config.yaml
d_model: 160
d_mlp: 640
activation: "gelu"
norm_place: "pre"
norm_eps: 1e-05
qk_norm: false
init_std_o: 0.0
init_std_down: 0.0
optimizer: "muon_variant"
lr_head: 0.00809
warmup_steps: 200
decay_shape: "linear"
batch_tokens: 32768
Each number is 500 + 40 x the weight over its row's rms, rounded and kept within 0 to 999. Layers, rows and columns count from 0. Numbers have three digits each. The size before them is the row's rms in percent of the matrix's.

# up: layer 9 MLP up, 640x160, rms 0.155, rows 553-572, columns 0-159
# down: layer 9 MLP down (transposed), 640x160, rms 0.107, rows 553-572, columns 0-159
up553 097:482444499395411546490550481472498425554550497571543456473539557508501494470539446528452513512374453468513550482550475508438478533505477515478509491510503559448531510527430434527523563535492487524499489406455490522464582431464507501513583441534487557560468550528521539477499520501542455453545484570449441426519540530487536479549534460436507536498514489480485513459571494446474443509481505517487487497497523473502499507478470469538543464528480531517551437558492514488501557512444463
down553 099:446505541564439496499466581530505555484466462506493517523468534486453505529499504500579465440476464511475491526483468574572470523469512533515480475503507506526505434526563509561456512485477572526497479523508502545579482527488488442521435519422551456507436489585494466389493506471480443459508524531528487502536461473478509465514431402487444536476551524536479480474455460554523507499434490510554477489471532453576522570450527581510494477546471501504466531403457523583557495532530568
up554 101:435520476516459528490464526550517485458556447480419476530469537481496479449483474461454457492490486532552413539527501479501566534462514507466493517476515472485526475546465572502508464508468561480500611544463455504525442515468488464472484579506465535483454528448529447483499528485503437473492450553499510525463521427533497496654522531468550456518519487537466590515463428571558529463492466532485529533501495477458428501606538512574561553518479544534501538517497557506519468488481452
down554 101:491559504506449415462469524418479468490543458557546501476466496444480499521496514464436403501531439424491506499494508410561514550571527451519484487534465519556467506475490467504592477539495542518511559456487455560549474532491466519479491583480527493478533511560512489478471518451507499541503514536487499507518509521577481483504481556472579483489503403464519560525557520484437511478477508492485410516478505467472492508430586542441524565485482455563481473533624435523507541515519501
up555 119:493528451536487517538476504530546518536503479509488508474460511514596471503460539412510471606522551444439491508472510511413427470422617506537536497531504536495513562495467480529538558547568446466396474504507491544488438520541496507430463525470526551510470543479470458533530414490474496509494483519471498511512428534575508453468448491443489517516529461493493506488466535484497527494531499543519465513524502439517432449497454474500481423495489450570544468536500511535565526437605471
down555 113:585536482481475525556493489521563529474489552462422543484481495532514461584571437419539502561513492462439461516482436526488527475500476524491489457533451498554515545512488464494601598431504511409482454505504499527434459520456538516466423473472541538458448491508455517457449490453488493514480541460540590485443579489511511465478483493457516515508498551486503522467479451487502453435572541513491484494567489440502538498529479570462499471525504444455532556568486494494506509544564573
up556 095:524501499511469525538540521550439456515538467424501481533443490499509479532475524508477497516495551504446488528461507453464516457448473529545522430505488514469539575529478533478576571518507572536493480434466461521442497521524551521498536527492537470501589444509515458453521520469519489521483481486322507477466579541445516439460397510444571472432507523545515428584479453469490481505472491526516467512508453430500412549467535494479565487554519481480552500526490500476534512514460503
down556 087:468536505416468515508517486458527524483581568553541518499601518500494584477530529487400508490530450465568541468537441564508485471471472447487525564478500467483487431486526532449448530527467497483505513513470478502568536456486523528509521435412548524445446512522482498532447436524502463510518498461537562540466469418504460551494506520512479528503431541540611491493480499573466498472467513505486502513571517541498490538561477562486392489428505490531483495479516519524477535475396476
up557 096:443404482504561472531540452500549430533533565528538444496499528454473492510479468504533487510490495458515494489543531468552539443437376485560528461487507526426534461487510468515503496509548449532453493525540498478509567541545559523495450498466518429559506528493485434502498470453426512530478490456461530475483487547428522451531540514526554473510545528503498440542508431450514497486537558506588543431522441449461533488469503512404569518576526474509490523496438535532494522589455521
down557 099:539499396522503520493505522460497543522437503431527494491441421457516541504599497511474527524439476496531505465442509477527421495512551568416508560482495516474512495499463493488455504465446478519517395500432600485462511462472481538503478514489491515446569526501479531486500522545535449587532545504564513538465492519617465526491498505449495546470535513498499544449530477500510549559472444532443538610521514507509516466441458504457487559559454524552449563496516470510474506465495459
up558 096:450513517528461525465491554502480445522441547585530529539493559490538519582513531536459489464523524469500523452498524484512503517435464475544514518453492544528416579495489510443456506516610480579494458487486580509436487523450564515502491442440438512484490490516498451456448495449499478505521577503525480456505546613592450506471469516460446482490489491535479513590486543503439453489463506499474372487431498509465548568502478536496543480498483548447537494502496472486503538536520539
down558 099:560484497557512462478508523520498452448485424462463470558497569576467489478485480468499528487501435440497539585447521467516525536622503535471459521537442483481501500524543509623488486558438439465462524498527494462504544461497497454529492514533525425467470493571436496484462517525500523513476488527516498440439499464488563472550493509521465576467459510497542504478388554450487497510481449538570503493497539529458539524598517488496492469455540478516459469499563484461531424580527531
up559 096:557443524533534528550402510457481556419540545521484495503461500505586461508524540500546425475559480511484514561503457449455426532544493487534524520463504491483474514497438489554479509545458527496479494512485528523490554485513517558489484518509462478491522533488488529432450493511535499460537501405536520473450567517469495424419495478438525498495480591467448461486386518529519462499494530461478510472534589512560500576560453531550526498484441512558540570479465533488480439431493570
down559 098:459476504466446530483513531539501492496492577495520449500516526464466531453465548487533466498400575486495476455506462539444524478491528503534491427548477486448449497526485537421502470520547474594554538497462477508458479530518494448512486475539541447475553401539536463499524471511581509530462516532503505452528507515444508521512544514487539468427472503565446468459520480545523486542530497466475486514504460567571516531466518399494514605559468606465508530490480469455423549550526591
up560 109:505535460537423520545513491476457503457482577456557476583461477503485475582481537481460453490569509491468378522508543477555424530477394476522554517502488472440560477448453490585484498470530543468492456475526442551470503511458538485509513494557520481487542524508500510436489498507576489476524469564456553496480533586574533441459468481467502471577467530509478494487481545531552519561463498417473503550463589500507496573484447504489509476430505530447495531503536488514527507519513463
down560 107:475525571487534472437450501580469466527531521490487443439490468473501489511496453493532491502454371536433519562553494507506508503481562524474495519498560572482481580558457545543514522507443479503486539513442496462557482536477507471477580483543480440459508443485489489547495431458532494533478406494580482507511480550537486507522485520539519546546522470493511473563454553454481543443476515419448506516454563531439447529547489498610477506461562487525518509464490472459513460446582495
up561 100:529441535452542535486525447517366512544508533499530558550555460502516464484517551522511461512401495546459545534503469544477450483523553555540516545447520486468563513493456439528493438521557521472524540441554529458573446486454526542473529561543494496567497460540523455427510486524572512484431454522484496584509554474539424470427488545397538509518538531477529475448499507431469499465503524464519544516462511509428523523506497494477509467495479466495530453472540465502484442519506558
down561 095:468458475438512545484537548506546486586525477419513503509426368473471470533557500478506488516543463473474539492422473521565435535525484563432499487532490549528456593502499567485463485501467489460521512529525526538512469491571438479531495474522571496488583520477545478544510533476469451419554505592485459482483476566511427528547475517501484524473499480589466513460458433519434496523542479426516548503537419551515520536497526521455496504460494470496512563528472485504481447536505485
up562 106:525501536548485591519487516541464496489495470473506479515506489436544513540500474491397498542564448526542465401486507574420477598493510436454494484537511477508471478476486510569463463473516502564539505563499456465470574485451483466446488555540463546512540452501452475527507591551487511462515498441524448561442509509485531532419538453517508486542542540474526564506460494506426455436472453499512504509477473438492494432463506482530529538462489528536496554575509431522502502525569587
down562 109:516598466501466451526450562468528513495460554535542553469532508488532476495485480499604518499443512471465462620510476505511535489446474460520479521521508494544534566457430522504539543557492557522585456518509477514464529500487517514542477493531513583491467500510487538448523497436484420552463477547499513525412526485442525525531537518451495428490540455427500473400494493483548525501538499578508469527569515404430495473550480508516550523416543464516452497476467485453466449484490491
up563 098:512474487497535486562474399525458478528522495510471603441463524456473464486481435462520466550432554434486507529482525477421539488458544508602540490543484473527462486475530472475530509412547544468514525443483511389550472536535562462560458525486541457512482494507453498520508584493516541511465543491486490566543514487498497516482496551558544491491436566432553479506534460491467469543462484537482535512525510525492515511451515534496485456577530543426475477491550420528512434412499538
down563 097:565517489483576517503515583468467490551530500486442469492384480465560481537524557486537464507539440562483558555573507473504512461504517469502513515565509576442476422511440483482504469453475544561498502494495506651422497422490452438463557500484492421450514525408487456482521466564511536512547484513455466446414565507475462470528538544525512499516451490477541492539483478553514472528515523478458457489487493567559485466500515510498513484479556445492475495512522518502507520532546510
up564 112:537572406403585548470435485496474446539541503465488510515437549428479505494544526496545495550425521482491481473508504441447504620511460466481559463480488513482533558524513442505485541504524520472535533458460518507477513493501571538429468487487524500543454404525502561471404508530501534567589477485495490516514502521529574533553488408455473505523499523552474447498511503503548477544463495462461534521456514514548513468534524500431535536473441555484438535489503439475520508522487454
down564 107:446463516445525511461535513481426468511529466497477460433542526510501517451553520455465440495542514591467537486536446537533473524534478511522491555515595469512428507514557498566468510541486494488555475444500506521512441536508483569592602515550471489502466514455495521486534487444487522492488507526439535442533508535468455479437475466548509493475472463585546504465515424484460517508473516455481529466520596505571466551512433455446498508464480510475499500562548514460638447473474509
up565 093:552475482502460533556439534479623471486490464515471463490455479421510537520444465466466447532493469525526465589485552543538507537531542524415530541474469501489544528492470488498544527524538550466505509556446496541533507503486504544374495460465565517534498462519506497510497497486527501581515476390457521580399535543474480536527477499498545435514449512493496492473470559527592464444483474463526480481473434456512547506511504574553563448530518485531538481499454425485497494496487544
down565 090:523452542486458421508556470483481565462528533477464544462469479577523393509493536479536473481497550506448491519442412476458504496489470473479483493506431486563507535479497580539543471489476452511520524506528540462474424522533519470574540529514477521580504532460504458479453530523486482449434475536540441454485464444459512517523528436522488579503550450511464538545550548591519505555442446527480476579467515561541455449590522530447539557475470497563484491522448510477477547486487525
up566 108:448533449448437538597481485409552529536499480522434452566449453506507480515510519509491489504465496559478499450526454549500478474493563544535572492527472478487524486526415505513529571542486575506486511514515468450541540520506506410488500533522513460475539486459489441588486474483473473446515531463545513548539488547451495542511393511475417487475496514446503585503441493523576494497489563441478487589511507518493484448518464448519499569448543501555494530589496455512442495483540492
down566 103:523447474543490586475546501480458443520466484516493480510517535483459545536555444496500468504500488557477553481496430454463567493486563546502507532501389404575492525466464478506516547490462574465448469467447542522590437461487470487491507532481640449493464538514577510503491517442584503512545440486528467570465484520482478510510514549473573491436470515513469580554555508474455461500421464464519469511478543520484534486532512531497482459506454502510534445439484548487503516520538485
up567 102:538505479447455523466473455484497507495566552431447551513508541409480504551492503520459436521454490464611488481553493595555585578526507459514529512557516478482475511509452430498520488453525519493456550435565502465496519471496460468522508444564445553543497539445489476501423467517536493486516524538489420468509557543499466513480473528481487438496477532512524518447516451476507475516493525458525514438543523418508621475550492482528484505434429528484529553500451544495548523476454565
down567 096:444507564537490508525517552592417444491479530499492416452487416606472553483461586512513415503511514518501480509483577482498453448555434571490472522501484486476465518510558515471498500490482487474423525486509523558460483580422539550521435526484558560432496470580500575453465530488567508451531490481441588517507527510484514463537526466465502502487499491459483486519515585533469504473507475536454454529496478518479467505491507445538495467495499446486497460588529479537486447541542495
up568 091:520554561437517479568512514496512609501487490551435488443515478474487482585467529476499484486486432501429486462510471504528442511490540484578507524478392435548463451516517416517472515479536457486549485582553518487495581449574484500571487551432501511550490536519441441500480455434540482503514486499546512457546487437487491589505496520464504464483521477470465486490503546503523474486464477512514474519541416569510475487527453584554466531498505473453503588517497514563481460536495563
down568 088:490480483529508458519494439525507484426499494460536462566599502492504557537535511556406481538588536488515507497489505477476536499437526534513541487609443516461544456484592515440509463517540471465478535444505591490505418510477484447498486527455440472507495464476531503596510478527531507440465488519524498552490502530526496446467532442489543457394457476500560520440574484537506487534466511494479470438416579509547538494515522444544496499449516520463575482475470542477513533536513479
up569 091:549553495494538516522464524547490483516513525571487527528514548505480526476574511505549510456506462485523484506546457496508444534535512526437579491503577520450498427518525537514539514542573492530514415474446549364479507508506479548555558462497550513481525533495454462481449434451545519504487421503475528407488506439496478548582433455458512565529529556471488467443417489454493525491543430554436433532504513525500526487486529516566473499490562466483433494479469508443539503517538466
down569 095:519488416504514510493487520458538539452432554436560566538539504443538522436465466515467504457454589557450534519454501478529530500425512453495492494497514490495465593514553504458511451453496511529507452481484510528529465522429544484456433439549517435476599500550525555494592502497436531464486472512512483530456537527468484528506548460482497469420495427465546503548504476565526535588494489452590518486467517529449521490515507467487541583521445450502532480536500538489525523525421519
up570 094:478553535563480462431522533461475492474493475519462552473555510502455488514539539555473495471504591497470500535623403486489459504464535512524519516572535585442480556485501443457479508479415418517536527487533542512481492481470480531494459504588524543487460484562493514543479491498500435475490429455508483547501541572443565493488508475443526509423464483536540470514467484473454469485503467466526485479445412475476446479502508439528552452545474541458467495535494544473442529431443562
down570 091:510451433440451538423473487451403460493595475559538490479509455515493495441444498492519550542508446540536552463415529546502510488505547509515464564583515411581469539510521496499521486545501525512506476541506487521490520453533519492465545483468472475470498500474485589467481504571497568479411496512483518507517539498552565497515475443542492554457473552517471505476522572464503549434473486514504450512432515471618513521450470519473455472497498544508484514528518447445514532541568419
up571 098:481534512484491487457404530415512453511528513470518484475545462493502487481481487481510497505511454441483503493457470484503502450566479499484533567537516519515541574571551456440593473477518493568456439477488488505490482486505490398514534490490489556571489435522491508503449420486567500453473488531491494469533434558542427512473472461568490514487433510528472457547445530501532444603484489462474506515549443521502499576543548422516462571544471546517496579491552475441589477502505541
down571 102:516485543531554551562513489517439459536383400475519507492483584520497552485505528480500465522519442414498444526580490433501490590527453574445488437507539449524518532501451465399486468471514520514463487531533509562458521521509453486482483460475556524547539549503507455480483505484508529551523624560553516492532505463501459426430501561516479548521460503470543504485500490485518590492479475520482474487556460500459561431534453512502502453489542501531472467507441521475511513544518472
up572 095:520551475617505548542540445453522476471582552417533463500457529494499515579530504502504598538477478494461531521471537580548466510476492414513550527524485516452469501513493499589502471565469470556495469560526466539521474429491523478459495543556484509493550461508507523500485549398511517561502460475445564543510533480478466450488469492460493523468514501447521498557504477469522410502495484435522482528474478456485488448533500540478429507515468493435549604475510530536445488577542517
down572 088:496476483510555539485506525552491474549434468504519446447494438525475480473516506521455553474503568546561505516603519426528478549529505503461532454462402440563500558488486410474526552453482456499500483473500471497535527490502467530471462445478550454466500521540475527453477477509462506489481473524543507542546533574599462488491516476521468471593466540455534478487454549438522519558563485513395495474450468516520580480536514487482498468514432508508514420572575549501567497447494503